python train.py --hidden_act="tanh_gelu" --beta1=0.93 --batch_tokens=[16384, 32768, 65536, 131072] --doc_mask=true
Each number is 128 + 24 x the weight over its row's rms, rounded and kept within 0 to 255. Layers, rows and columns count from 0. Numbers have three digits each. The size before them is the row's rms in percent of the matrix's.

# k: layer 4 attention key, 128x64, rms 0.173, rows 90-127, columns 0-63
# q: layer 4 attention query, 128x64, rms 0.178, rows 91-127, columns 0-63
# v: layer 4 attention value, 128x64, rms 0.163, rows 64-126, columns 0-63
# o: layer 4 attention output (transposed), 128x64, rms 0.151, rows 64-125, columns 0-63
k90 086:140085092157110155126134111136126110102118125094152140133136140132103099114140129159091136130122117110163093120140102146136135090147126112069168139092145144131128128178137099164144147081158174
q91 109:143146096146167110154098145138126132118115107096099137163137110122135147120134083098091175106135156110107099167130129154098131125095121103203168153123141151125125130091109122116123129133160115
k91 109:117189144074144111098168099123129108141120168151148150125150092123131176146077110158104101107106118139123159129100120108143125125156128142149120118147101118162134099130108090164147122111129107
q92 089:166107112091153095155068142119123122136134153123082180127097107175135156167137160109124156100123130093161147134131132125124138141120105118142133142157091126123138126091110097146092122156101140
k92 098:106145113099099134157124160128124129097154144102122106130151084139163122161132133116158134139121132116099081190075149126132110144113119109126085138145131128130101116131205121131141160154122109
q93 096:145129160086169156152124123114070121117097131088138140109135129127110093124154106157149112139086134106128145104135162144136146106156182102141152148140106112093117133122139185106144145122089141
k93 100:117158136144165141141168172090132130147122100144131145150107110166106119119111101090081138097137162163144121117105136087147113161077113155100162118124124144146114133135121121119115168136157084
q94 092:138121085127104113134119187120139089093117140106133127119172120121122168140128111107103158089147097122083113165109136164157150093147120143165149114161104119188116128114144138115114149132129113
k94 111:143166111130083126111119128081125144149089153154138138125138152091079116137138094168127150141094136154159167120141156109160138136117074126150149110136098102139121103122155158104170104130124127
q95 105:132145101160125138129150113088094125117134116099138136154135173115101143186119136158094152148130099145131143140084159142140081120125129131112107103120112134126106130106137211099154117110155113
k95 107:142120116138090128134102099130124146140135112111146111091148163166139150142136108108125104121116138173098163165105151073152165145129149085145131103103129109179134130123133155116126171113077110
v64 094:104105128140143131130111120093114117154132122095149127114086121193124123135122147130089134105130121140096161119118169136173175143107138165067139109118147145112101164168109148091128139113150129
o64 102:104106141169145106098122183105103123156133113114136132158111177158130138134160152097129108174130150150108150129130144145176091148113116103127148071115139113114116109131130147106098137085107108
v65 099:130098111131160112155121116114088133119095158143101151113091118122201134123111144136141124108128116147124116140156144125143106117153193132100151134115109116137125084178120098105158125123100176
o65 097:153151122120135098155144112092108144185154111128119161124141152111105162113142138162116109144129116148146135114126137110177132118151144105135152098133095150096104082138071125091115096133101172
v66 116:148146115116113087139115132121135159071101147084121102126114114137126129130082130124122125149160136121107119148188148141097131143127143161083102150110188091147132144152114132158151112130125083
o66 120:124161137141127113114114115131121139131152158127131117143146158152122185136072129138097149149145099112110118100116115152099134115147113145137111098133167132093170069126113162171076095116147117
v67 097:148082110103136144147134123141110103139135132136149190181132091163122140186117120140188117090126143107096154109113107156119121124115114140159114144130118085077108109118145125119124121138144140
o67 101:148140108082084091180115141113119133139098135162124160166103123121116061138149110127190122152118117107134135121147124146128167158092098118170150132137135120110121145146101109117112108145132136
v68 091:150110101124141143153151154123091118097122166138153149125150144140149118103115134127102150122145104138138110179157106077088072138170144143124131114094105151136125128100160092149100091141138097
o68 092:138114088141113097153155098127136178134129172143104120106101116118124174132162183155122151108099099137112123160134165099107109087130142167149102113144126126141097111146112096141089120149130138
v69 097:134135077124091186128129115138132090143130106151149115137124170121102121145152125136084117111103084104158120115127125096107171093137181097136091150141120153148123144121135125134168161143115104
o69 105:116087121129120145109110083183139144140103085130127110126135147146153135126139155063085104142103135113144114150092124128172099156148098130096160133111115149142125145146155098126154131141173136
v70 094:115100088167137142158131182113124120129135150092117128156130110098112148156104099115169099180084144124118105128115153163169080121156125138126125120142081142143137104122158117134096125147141144
o70 100:104087105105103096134108139139081124165105138139156145110165124107157112129156096125146139085157102134103162106139179155107168094157167149146094117098122152142124145130107139108143140132115129
v71 085:095123095112126116146123134122116104145115150109161134129118121185146136150161183093100133102150119107103148144135151111164151104153170139112114127088064178123130142129139126097147138116111100
o71 085:099138109140110134115120130127116141150116106111107127136120183161121154128198190098131120148130156137142151137118154090154083132141134156128134084117075153112085120123125148128094133116112114
v72 122:162135138150115140126091086106148102113134116161128081135183107167148109115111132116156135191122150103131123143129116119115149140128089134129095136115066169115135133131102110146159105125156150
o72 120:141127169091104106190126148104122154103146136138128121142150134140145128135143126141098148142150130114105144143157116077143078111098135124070146140139125144133077140095129118173120104140145081
v73 115:145147133143110112148122154136169091109149149135146084117131127122161114149145168115169138143153168069124107139141089107087177094124107131149117131143110133101134124104120123127117143095133071
o73 114:132136152112114132145095121135165122085152123151078096132168157154152102115120136124123174147109141117161131127149109080143137079113144177100123143125128130100130150101125114153087109157155093
v74 122:120122145163128129108143143105113154161072130126110151156087138126139141146151174126087144093123115162121096126116144099151123156114160117061134107129145144130117134188097120125118132098100153
o74 122:139150147145167158106156114083121132158123083107134117164122163105114148120162127120116124139139109185137109119104130098171140174119135098132158112100119091133092138150128131119110138067109138
v75 098:108211107107139139151112112119144132119121090157168137098110121100147129105135101139108086113104120139162137130146135175172111110115098104108148158136102127123149121121145172102145117160116150
o75 095:134177127116148136120114128156130112111122121111140155138129135107131126132109136142070096138106160144138133139092140154090107120121142112106127124119100161123147081075134160094146131163142211
v76 101:139144179171122107125106114122165130078139121122137145148130106113157111135112124117136134118136141114134157126140144154121165131074114186105103123142140083121107149136131110045150144143145142
o76 118:122138178126134093129115132136143122093157114149140141205126163167087107137121130135135114154114085118127111103156105136129162113115105116130139099152136121100149101089098181148109154138107117
v77 103:155107135144119147152136140099116127118140089159143104095072107169171120134082087141102144124177140113134101142108101138089141107156109146160099135134133113118131151127142128139106093177154125
o77 099:133128130113148068175132106142105133109157175149101093146122131096142120131127122157147105185116161118123116136157131151131114123106104114116110171138128096138162099111119088137083115127169157
v78 105:143159132115141164115108112148106169107116117105117126142130125129117112163124132088099102148076142126157170117130143112132116126124107097087133173099140117143123174119183138138184107127085134
o78 101:168100116126114138102117124126101104111098145052172161144119123114091174134104152138109121152107106137156112150110113135098116149124117115111144125117164154155145155130107192159135107126135141
v79 094:116122117105114120136123177154124106134122194081133121146167148164115124126113140147142157101135147122107141114135077155089113105155129151167102104143104111134113084118115137113124147125172085
o79 097:132125100108122106164111151109145138122115106150112116079121095162154122110178128112139157105151140103121143111156102131127160105117090144185124092129137132144128132134150112144094165173148073
v80 118:121105130147170071139133115119096110120109158117137144099130096145204124117105126168100121110115127158115125136117134140136077126097156133121193159112137104139137129141155114101142105120158117
o80 113:165130100157116085150139140101139136146139149097108164125113132153126151131101151182142108140145143113101107122119153112138157117106159129167134085167103130135131085130092121063108138118096143
v81 102:133112116110129142153107129145136143122155102142123125081088115104130144149080143146129155127160153130103118087104093105099169102151107124187149133201143106141117134137100134137114132128127168
o81 098:126143128110134157148084128137131129127180143117101120095158093125073129118105086126130149151103159136147115136183081167175151119097101102104128170118133097138143126125129109116129128135160136
v82 095:135105141193137116157127110153122133101112106123086134124134134052128113148079164095104136137130146142110130081104145158118140108144166142155113101151127145139134140155133095127133140154118168
o82 110:083109153116133113147113111163136109136152141125162138121181155107063133115099136154144090103139104174119102112147090119142164116137114110142135113127078128123137130148124143138140186118136097
v83 112:122136095130136175180142123149120056124105144131167117126138163107114117105147145149130119136123124165076140130099102169105117124094125137122139123091142142100107113146139171146104133131174108
o83 128:137074132144118087158094171162155102135111133141134146101136150099181120133112157119123128128131134161088165159123133107115090136118115133153119098117108142110128095169162096082116135135151142
v84 105:145143109119091086119104130107167127105131161114115088119122104138133149112128081114154124177129143147126116147159108161097124058139127149160130158126135097152179117088144128142148140109132109
o84 107:159119129117115117141107122168130091133147100145113137120147094153160160102091097114131134130167162072108140099129132127077114093140133142113121176158134165118167121096113111152110125138156161
v85 107:095143149122105177124135132124108108142125102106128107103089111142178140113174134111139112129133130160114135114070151151158134133128112144096138157106133137187118116167116104159166125106085104
o85 114:159118144118154168126105143117063143113144099070120130113138112094158149146140118127114125165123158141106154120122139100127074161155142122153125161107115161111141094166115143112131123113087152
v86 096:122128105139143166119142116101110152144120075125145163154112119136134158126156144104113130080147086165178102130147132078115124122149100131088129124123161110098095174125145160129129127096147159
o86 099:152153111135165133101137149111133123128138131139118116183060157092105137101143158106114129149096088123133122145119132134150112138093077121118182168116140141148126136133125118128095113093127177
v87 105:138084151127139133141126107182103137117156125155145178136166122097116129119091132090076117156167106106125139138139170127130120160090148159158145095116136111097136132129136101120073120123118128
o87 125:070114140132109107117144110155155147123107178149130132130105135136070135156088154144160112122119078187107127143151127140103146125147154153148111109166106095129129129122104146147146119111092108
v88 107:118144141112178157138144127145116128113113117120108142133181150100093096116115172109126149110124125129129151107109070126141129163148095120141129095089140165104099116144102174130085131171136155
o88 107:122122139144127145158128177120144115115149153144157125082122125072094109134141169177132113090130100187147136127142102104126113136095090109145117096106123113129111133136185131131129146153125095
v89 119:170115171130105126116142121106123137167163153148104081121107133161119119119110079134148135121137141101170119142138149161122162073168162114135105130155122119096159100093129110127114136105090122
o89 120:125127151094150081107171097124113104148105107138105107104151092128175099107132098135166101137126157130168138120138146134134107110146135120109155167137140123094153175093123091176139136129147114
v90 101:111090159114167136117158122137114124111117171079063146109163128133123138085175111155154167106120086168096128100116136112132108140137161133139142116093149145137123111137119105126143120154147111
o90 102:122092118166111148150176145104099117165147104112125141089116115109151120145154141144158130092153102079118137115128136098120128142133137144182125126151149132115112101175128097113164145113067121
v91 119:115149113116136123129171125134098136159107113103142121173161087143125172123126139139118126066163102127139121063109140134122119089139153072117130192123134123124126163112146139114136136116133120
o91 114:139201090143119123115116113098143143132106123082108101124115130130141129128113148112137111111128112099155119122105137140157126182081084138136168151121093162136159147120162141121140170092143110
v92 124:112154154147140178159143139141122170116128118095150124088109133099103135099147135111122156084136136162094149086122187107137126137123105129078153124146110151131111176130141093129114090119130140
o92 121:101147122149157151096150141114102137106124134038136141131146146099092156141155139100128165095089121162130143168154121142113114119103146133137115123108157127125123102126114163139133170088113124
v93 095:104142166133118087066122111138144132159153112131099148120146125093126116129144143090119124150094132166165131138092118145163111127114115144167170112148119130169160101112117116141127155087087156
o93 099:140120138110149197105127135144137116113140100120132157111118059130086129112120101153154097099153156160120105096133119092103135116147148109138139166134107125150125165123133134126161176135085130
v94 120:157133154139120198122101093150123090135160116143132130143146142158132113148105140148110139153131120122157092151106124144077144125113107158125101113184120098083104110132105153150137104093159124
o94 124:122106162066143091143120140121135131119117134154089123148104110131157090133132123138121133184112095156106123167180100106141122114097098139133192138126159099141121136141126094160116129149135121
v95 106:110064122157122159144122125135122137152108130120121139133176123089154149114160144095179113076116116125167154121149124112171133124160134155128123137079102125113119114150113108105142164088123144
o95 109:161135140087139143148162162124126145122125083118131125116125150087083124108168148118144132099136094128125170090122126112159144133155124116151149136137096204112104162092127121132119098132094109
q96 062:075144122105112159158151137142123155147112127136160108131132149117168106145121132125103120098134143114156106095104121102116175093163112146173157093148168114097119103152090084106139131107110122
k96 050:135144099135068127145122126148093128110144107113086134115127125143097138166134098157135118158157106079127157118142086126179129141105131121101122128124118101155121101122109134190106180148144144
q97 071:136147119116161144135146133140172119116137123167126096119110086157150149109109195094123110124091160108140137138134078173091134154154108135102125148121129112095128107127103124100138147077112111
k97 068:130129176066105118109134177096174106123130145133150112130122127106146127116118153154122171118114120142120078121154115157104160142149106143122144138123083113110103157102085110153142105154099142
q98 057:129137147142207108128124117119130114082129123142134141118145091127142138133134157156094128167084115125154154122150079161118100126144103123144113117106096099087077173111114141140127139152111138
k98 053:133128109127148104132093162106124126120082125143139110094150114139137137122103183124105175124087134108137098105140109130112109123177124164125185134164159068111123132114124139138145098165136141
q99 088:140144130169112097130115140098097137144087139060110141129138121099101160142126095171126142127136104139126131158099159092160096155134123135093120159099098131166110133119149165140125136177137134
k99 072:114136136142102118113096108169095137115161137119113142141136160160090133136143110125123083144177139130192133144140139111135111137096128069131099107124145125133143085163126150107083143102129164
q100 069:145111120157133139124101134122123097137192096117158105080134122165149108162145143113136135138165152111135140122129119160122118110081107160139098144146149123085084132133153121161106120149104183
k100 068:137128166146146112139095114134124151088100110124109142157124134131104134105134141169127158147176107145107157115198101118088106107117159127135169132100142110085125123103122126091098162156137145
q101 084:170104104170126099110107136123071112110114121121148151125130117096075133129129093150132108145123111108124125157103146108175077167121131186120151150121123155136154115147147115164137141158142132
k101 077:114121140126119133127125090137079155134148103132118130129158121127055109141152091136133102119183165117189143112168114113139173146123129119146096119116103148118105124122150125118123141116187119
q102 077:156110104100108133142145111113178088151158143146105097082157151133143109136164129138162102136115135109124124113140126160108134120103088138166112149140179165127090137132123149121115130061115128
k102 080:126152141124127118124092149138180129119079137154126155122091163106150107086116130167144161156133138156101086118145137113136084101148127149108163124115145101076116157144101143090114129126106147
q103 077:139080114108134094106084103153116114118113099095155139117162161157149113102141176120133136131151162133147108154135084169130156107138141157170129106159127108136123141136151112104076119147146110
k103 085:086140140179126106125132126088077152123134111107124119165121136128083117160138133152143103144149123111149137117175094125100175132106136162117180114123152108084143111092107116117119139149124099
q104 078:149119123116156144152168168112175116151128140144092107134127141130137153141126107121114102113122124138090164104101163125086093163144064104123148133109153137099096151139132154098150135098087127
k104 106:171138108099134121075163121115170108132151141151150111112122129150185103140130105118168162140109144133125122113121170117123067140127141130117092126100130132153109121143112109126144121098088182
q105 062:147095097089130159156123144120117131126134126141105112091138132112123104120150086129143137158146105159158112086130189111106088158099102157140158132151127166077102136120134125092150112116156144
k105 068:100142113145092161189077112168106129173078138136109123116149085129115145131104071139095124144137154145130134132099159165126117136127133124156133107123140162116107109143135160103111112129152139
q106 108:139105084146131136114141123150130123079143142129082104149126100157070126158112129176137134157116140156099107149147122120156138143124134166142114203111104140119153084141124121098117110121141109
k106 100:103138103176112099141108095171130101131111107129104155162136130121135115176126111073093149141141120100114103129102122122150134138149113151173145161146149131143138112183128128142069118104143119
q107 100:118097110147149142132132116115125097132123106102091145150153140145097167092212096098140115087150124135105109127132127152111138126134142099147141146101117091163126153131169127140096167146128158
k107 088:146150114138129101117123118121145156147128130077170128084129128180135141099119129094148141139110095139139160152120141142117115160136131078133158109121163075108119111125162153113076134083119102
q108 098:114087119142082147109125124163116148144117123107165108096152134145123128131106181137137124129143131162137101122119162120128142137153136115093105145148087185113189103152112115079111091139140132
k108 099:096122080133123142110122053159067101127135124096136166146167152102103142146124129132136124087111149096147146115114126118136158116113161166161105131162121143152124123144137122142152133134095150
q109 104:083144158120096096152168123112118152140137127154141136140076113118147114103147142076122094146097068151138125111161114135132116148119125134111103125166134135147111119120111171182146118154099149
k109 094:114128142098145124112118105063157119142135132160145131091134160111125167129127164066147149106131125116126121117159084132132140129143140147126135133126116160123131139141093203152127074110116111
q110 104:114084132133137096104133130175101090137150145169151147160102100104090098122122131107107100123128142142124126138164112085139124163160118160138141161126104157080175126137128092136162141135129107
k110 079:115069114125102145073161091190131112120120138176107125110151128122126101088153165104139125149107144128167126155115124137095143140150129129132143150135109123139166146128112084126167121109108107
q111 096:138142168108164116175115116119130139113102133129098145163120185117149136072133135127080153164136132140120137134119154146139150116124107080064136115126150177153115147116109132114110108111130101
k111 087:135131132088146095092112143133109119139098143107148104155132100126170123141088158142171135152103148156132126127095106113123076148090135183134135112161115146139147126134111113131172159158087104
q112 096:151178127137156154141098134106147147131166117082091143085140189123152117097134136145140157142096123101120124126109110135122106145090168134108098104114114137150125179105155147123099114145106142
k112 084:151118162125114124119114098138114143138114088130171145122125154106148085144142118128135077115168105128166147085149107109107088148127158123134124077110136174127148118146147144109099158092170135
q113 098:147096115121150154131119122137206118112144103090105124083114159164155136141119132122103143151137136114101122147132103111126179157108079120121119114170151132128159097119160077132127117120122104
k113 099:161121114121148118120134117124149082151160085108126133155098107128127091114131146146123124112150113128147097088138102189130112147150116159075157126151110113063145156142119107133144145141169113
q114 103:156127115150137132116158149111145104200161131147132125140096141125153137118110121132137123154086120093134147173161098141110139137102118066098130117139139106088121174132107079152123111119103134
k114 111:142133154060126129109122162129149103103147107198108113160097122107149116130130141153143137102139148146141118134158109137101106195120144123111126147136138102111145153123097100121143126089088154
q115 102:127142143138166114142135124100144140116137116145136110091125096128147096130173144139122120142154118094158128154079150116126081159112103137089096158108107175087151161119141104083151103160127148
k115 096:132112125110123102103105134103155067133063125128112139140172145131129089141140106149134148186145146170134141119132098115134147112142168095124155161089101124098121151157102147124137119120149111
q116 082:152105137070101134133099107116144192111145109114124108120132146108122152115144082157149134136171109133135144174118154083115162099165113119130125140152151114142098116135156168107105104154119130
k116 084:140116118131105127121119185091158119116140129110151095134116102107142118145142101141161150113084106153122118164126146119109136086148153121108113110160107105050151159141141140171146141156098119
q117 103:124106100147134167165104152154149087110137102159126121135122129188102075114164131106118145138147139132142094128115122147126122121095135096103165103143146138072138155134142147125168099142091124
k117 095:149159121131149106146145116099066170157102126100135133139154122142107124141133159117144099160169092112135152088111133130094111119181139148119115154123136070141123092155082135115127118116127143
q118 089:160120111094135101123153129130162131095169160152126159123137130116171112094120140128194123139105129113147126152173140091119114092114140151132112082143111103128121137124142136061117125164153142
k118 090:117133143150137092128132160130128148140135110167117145108123159143117134181132153084122147132161145119153135123135146095101098093138159124110139101143109136099131093151171174099146122073099081
q119 080:144183131129098130129138114167154175080116130120166108134113116151144119144159130119124154126110098140159106146110108131164148090152085111102110142088084095133153110108153142107101158125147129
k119 079:089148092162154150112186134073124129123137151123143093150108140102160131150146114164128144153117092120150139138125115108139108080156132148101129112120145139075135143103085129156114094114144124
q120 112:136108088116126150154103124141083178106115141126067128134133137138101125105169104130137176134132101139130130112097166108136161114133120202107116124134158139150132157143123140107084123143151133
k120 108:146114120147095115133101113124088148133088143118142128134102112128156148141093121064110137097114121117162110131064109138149142132145148136170122105122174121158107137150186160157130137132131101
q121 098:140080145166099157102126110126078140156113125118097108141105119145184122151129136106096139133116141098116145187129145141152125113145105133123103105094183135109127078153143153108123160133131135
k121 107:130121096122095117161152121136113127079159123096127135101134140153117118142146142151177138114120134096104157159132105093129139152129133177045128130126147116117130131128138118102189159108145117
q122 101:115152121170143112108122180068121143148150100112115080106122120184171112100124131118147134133111133069132166131108145108128142155114115113134124147129172132109144145149106131114152143121082118
k122 097:167083136080115131115116143126148098075113124147139137120108080138156119156161152138147146127147137143119084128135102128101137128131152119130121163086114112160117198152170137099127118145119116
q123 088:078101145143127158138128106129125108134144130084160124111103147135105152114145122117116089102100151115134115124155145107178105157090138132139187147117094155142148085130151162145142129101137076
k123 105:079122122134154141105112076172126141156126147064158158104145120127089120113124154101157110112115108119122151129134139112129140113147128126141131114145100143196131082151145139120110163094143107
q124 098:157095099101112110116113115134113115131125160141114165117135136081163103134155145155117144146157150120135180122122151120115136085124079145118098116168159118146125162127101111068112101157126160
k124 091:147142127147104095079097145162103122111145124115152120121114161160114154073093148109138168103156157098171141117139137093148161143154127156134132123117122116124105101107133153128148166147095089
q125 103:140135111159133151100135125122151137096122122180154116094082122161143191122114179118144096130095112123134106158121140159125107144156127076134130129082115140112093135164146123099138103112144122
k125 099:122149134071116119170143128116110065128107130125120113148130123108162102184110132131104109118114152136118114133172097137162095168119151138151142152116110110096120127075142141139156146131108172
q126 088:156117107137087097153151176123112092113135148162095162143126132139137115130083117132129128138116122139134115125137125116119114158127119103157087115143113124137128155127145107155178111197101060
k126 088:151110121167073121123116080151095128137158172151131139179118113125112146137173120106133103157136125088105114058131136137093119145118113119135140122085128135147138132144169114149143101149132142
q127 088:146076148122115118148143108082144063131086121136103112086113151105150136093115160129147116140130113134119090146148128155144147134125151118179134139137158147177114153142149140108097138128084137
k127 091:120125140130172160177147113133146099119144083145127120144092129139140135145088178152146106106123143127110105187132139099091099113088120144125162115107112105090182146135117147125116104125110135
v96 069:113132146111157161144139139161127130082133146137150083130126135134113130107115112107122145106116101137094104092138147116127129146099112083175140112158120191106139186141134097084107115140151160
o96 064:140158102107149061141121143148165097135096122155093147114140120146160121134121139139128100169155141130133109126079146101112132071157140101125146152136140102189121128104121120150114154113107108
v97 091:125127118149132094191157130117124115150160122123136121157142134121111113144158143115115105147106092114097176127133165122175115113141131137101113156122092132077120134107175154116107138064100131
o97 088:186114145118134129124139081134162123132135109134149142115131111142152122099116100155114133165111141100155060117146118172104118119090091122116139129129165117099150125176101095128132121165165144
v98 086:103130091140139113116131128126091120136102173168114127150136131126108120105151114110105139118123114149118167115121132159204126106195142117079139144132088097115148152143117174109111149112134127
o98 087:159076150118122145166125089152131108126140103123130104111145114133140095185109093156159151138110086106104076134132120127101141121123130133153094146176161129109128135169136090147145128128158118
v99 084:132114122116100127117108099111173148156151117137108136090139121120121109122134151158134129136127102103191119159138123101178156137150119173108115115119129130121079109115114153119165113200101106
o99 075:132113134202128130138125146092100131132170131122132126098119084126106173135110156107117130100108150149113139190109085133125101139084140136112116116147118153079165163135127124147147111116132120
v100 088:128130189140180156097132125125112111142137159110147146092140147099136119101104131132139140123113140132108111122136095119091137153115119164127137109143144107118190070149120079128126123084144169
o100 084:134135066162102156093137163112126163085083101115159132161101122103143125147158147144137087126138109089124151127104165113132119117140136147134100143112109139169137166115139152167113114130131099
v101 098:118146086123139084116175060104136112118083124138141098111103160106137125148099137138153106156148120155119137164121133161120143149161144106093120167123110121133166146098157128148123102096143123
o101 094:133104161097125151134160131152125173123137109098154126172133113132121155107170141093129140104122152068118126099140081122107130119130144135181143111119171098153097136130105162137100127150093115
v102 095:136085116149120125114106098131137125124125167147131137121133143182132098123120105122137167100074148157144143133166080139114178147157166140128093094105135120149163115127150094103122140127115084
o102 087:146154132136122132098127151105114138100136136097154115095112091065146127122114103143144128137113084148098144115099156118136133134101140087127143151165120146139100144117163194183146154148121131
v103 094:105124145142129161064104095116110110094165151104147101136146097119129172087135132143150148126108097113113113149130151158110135088084147144128145125166122115097142161148112153113166151131155147
o103 092:092117123121134129115131145168111102128123122184168126132160154102071104149086088148093121160128135169165149143142141099135109100163165109124112123105131136152129128110151140128102080121128139
v104 083:122107163119141125134121107115133115149116158131147127092140097117105118134143130176126142130122126138152118124201142139150106140074090140128125161111094160050133160126140149119121117120106085
o104 085:118131097160133145125118099132143180141120101121174166063133116123141147110104152105161071133135137137131101125083126147121117117130153133117094094144142100149144110184123098136131128139146162
v105 071:116139148139121155141111165148120112178149131113118134130192163117108155139123118115112111138123108090127140113096130124113126081165078172127142141125163103117135090139125138101122180078117124
o105 059:133099100142129137092142114157109063121133101094160119138102153140155128133167094138088163123141170115122101137150181164139162127101120136129110115091120095102153138126148102136108136128165126
v106 086:144113095130136125096160129099141127049121150116141131130079133123107136138129159150105106153145101176129148148147129152124088185122163123114117115162106145131129149130119129154104073122114144
o106 077:170144121079102105199118097112150188160132108157098135121162094130152106133099131114152102124117115105155148107125122095142113162142133127126134125127118144119125150113138145117134088168133089
v107 067:128109139097138131129153113128123130147115115147114111111125127128128082134158181104117110192177113131137131099121153151182121126145097128168171127124077135081132148138154104149123087123107115
o107 073:157146106174118128172145110122134150143138129116148160118132127135140144124119146134137092081103145088132097163104132123094154125138139150083082116171148085149143102145070100110114133126158120
v108 079:132132112099117080120103163156130083110105157126120130119157133097100128148115091132140171101114101102101126194182156108123142125108182114114158119121128142115143127131134169126130112160128124
o108 082:104117205130137158130133133117139148129126096137127101133122109171130103125148115142128102191085131176113142112137088103159106117095118141128161138095159125121133154107110097148113148103109149
v109 093:100177132119104110125148138142124092136112100134093155142143184186133126147140108100106140132133139118112121153107123169132125158129135118121148139109123089103124182151087123174101122091123092
o109 089:123115139130132144157102103139141164150140141116148115146108125131124121156129139135164103116105141111142105102120119124134205125118090119151087112118141126112138044131179152094115157157109146
v110 088:123156109094121127154111162134093100125129172136162153147118119113107175151114094181083154100149131124082110153152122116113137136105143099097117111146126131134109121146078157169119129142103111
o110 082:126079149138113139154105117129149134152163105120107134109141134185100109119141100115180117150158084142144117095142125111140124142130117143115119142068139161086117132098171120083161138117127151
v111 067:085130072126126161084132150130137139126128122158143094077112137144121159108116158108123104152114092148136144136142104128160100159106118116149124096135115137095139197131136107153131117105157168
o111 064:138095133124132081170134109113170166135119158139101114112149121122131105164139126159119127126125122132158121127111159071111113094140118132100126106167138135129130143099155142156144104162114046
v112 089:115120078140168176084154141093143135140134166133132140136123102147099121108119130163174110113093115092109102133124114168135120150089091125146125160121152166135127170129132107135106110119138088
o112 086:142131146116102127138110128127137132090099151128125164105168162072160162159123161140115138103142149157126145095131127128134085120136155098117066084154132140108098138109154160140085130147126114
v113 092:156116108106142088136167123141117125110170093118151115143125108138137139115176146051147107128129117121092182119117126137143119130113148129149166108127095100134155106143140074156104144114134150
o113 085:140171166132140146149125143097132108136111164165147141160125110109140105135083113177112115133096125088147104131138138118126123114113061162099117155131132120146116123141097126150156065129162124
v114 081:126124136070151169140176137155067096168094164123106150101122142106130078123082131109116144111150129119126138123140108126114151119145138126171129132102082155151103127135138109130147151148123149
o114 077:100148129130119115118141153116144149109154110116098126139147128152112114121178147139145126126138128093067130109097163118096173116129171147133096197172120129103151115098091115129103142098126131
v115 091:158150152099121176164111061178118154156148116126131122167140124137136099150172119116107150162138134097132108113086112130133191128133135099122126137122124108098109112132128119113109140106100099
o115 091:107139096174126088116165149149123080147143117127194154114109158128111161125089133126145115101160142131127119108127144144094180130126084106124108133153147133143108084127115148085142121123137143
v116 078:115104131153089170109129154146094143150111117145119146126124096138143126129118102104129106119090201137164159117163131094114099123107113126137100163100107132135112126111177141109157174110152150
o116 078:117126121099161125087122132123179136120111120120082094084143162103108081140141142147113156151149089168076147093166158135137109124153125120133165125167098131111132121159142113141123116142136134
v117 075:083128142153161150119145118095167156130129082105106129142146138182125121131093139105121138110107123103189128152103108140176158119138164124148145117094132096132119115097106138125134163088136107
o117 072:162135113118090090141085154146095099111139154137134096149115146106123149134132124125095126152110156119086158150109158129090150128117117116124104111176132169083175100146158148113157131153103134
v118 085:093092092112113116087174081095149135121138118170147099164134109168123128134118112084165103127118155120148149186127159125150146158140131114117156137134105115150141112114162107124124121111158118
o118 081:188150177135156154145104192126127111119129118111120111126151118099098161159127141141076133136095128111089150104165115114113074104148126120125141108139122093135110146131148162150112118136123115
v119 081:127136126123103123128087107158134136154141117153104106137112114126154112126155145087136107170116144106129134160104160105180113138168128135111118150126067114096103114135173148088154110131153181
o119 068:111136148160170157127187117142156119127113121132110113119135120118081128155102144173098145103106131143138113116147090137082136114120089124135151128171163107137170159131098115137118115097146083
v120 064:167128187129148122159125152124131135128102109107141175150105127162114167134096137150080143134113166132114125117134122122154142146108102101072088145112123132106144109106111143165122145081161119
o120 064:150125071083112121117117095137135112152136113101130119130159159104140090114153131115155081163177129116137119106140118132106139140137088138143116155133161160121121116149145126078192153120106140
v121 077:125122130103135097141073134143134121167096108146102151158116116138128138147092125125146119159162195133107140136129144146129126082183123125139120133083102111119146067140138150112117125110164150
o121 078:095144154144122195081135106154102119133126129079104126160131175115108143122160115124118141093108129116141130108143134126128141164107125153114153105138174091149138133129095129101135169072133132
v122 093:152145083115136097133063157134118120122113156142110130093112104126126161133141101149166124135106165129130108154127151138155082137149081120128136163086160139112102147128113121115153083172132125
o122 092:075110180141136191153132100146153131133111139123099148123105136123146149120113129138132140063143123168138124113139068123141145142094139142143111085141127106139151137122113111151139155087107106
v123 087:117174112135122141147140108147173121125089121129129131119112154088144105143158113150123144094165110096105138098141122118131131085164137092103158207138127146124135128115129169108103139139141086
o123 086:134109128140110122131149113140124108101111130105131131167120129159109141157112169086164134128163144122079100100106080153130164123150113144191110104133170099114105138151099102141102130143137164
v124 099:071130122120089142143104132160108090174121145179124117117130140159181107136163100090114135108137160098103143129127122099127113133127109103158171127138090129096121172147141118138155147135130112
o124 098:135141139179162136153138122120172150116110155106128131121116121145060138153124116153147142114115081153117074096108144142118180086165124113128104123141129091131139088113154120143105152119137128
v125 089:133125111123110124139135135133157132143151138164158144174129099135120150139127113085094130142193109098119112116120117136122136136113135143163113089150090143102201085138174130106115107112117094
o125 088:185141108141157131133127132103100154148147151111134136096135110102111143125164130141151154146088119149156142098130162145145126120108113097070131084083169099139096156134100146085125126121151122
v126 087:191068140149120116116117149120120099130114178101109141115140141135127110150125148149111106119108132126144153160131104090077119178148117178094098097166123143151131098133138137133142112133107122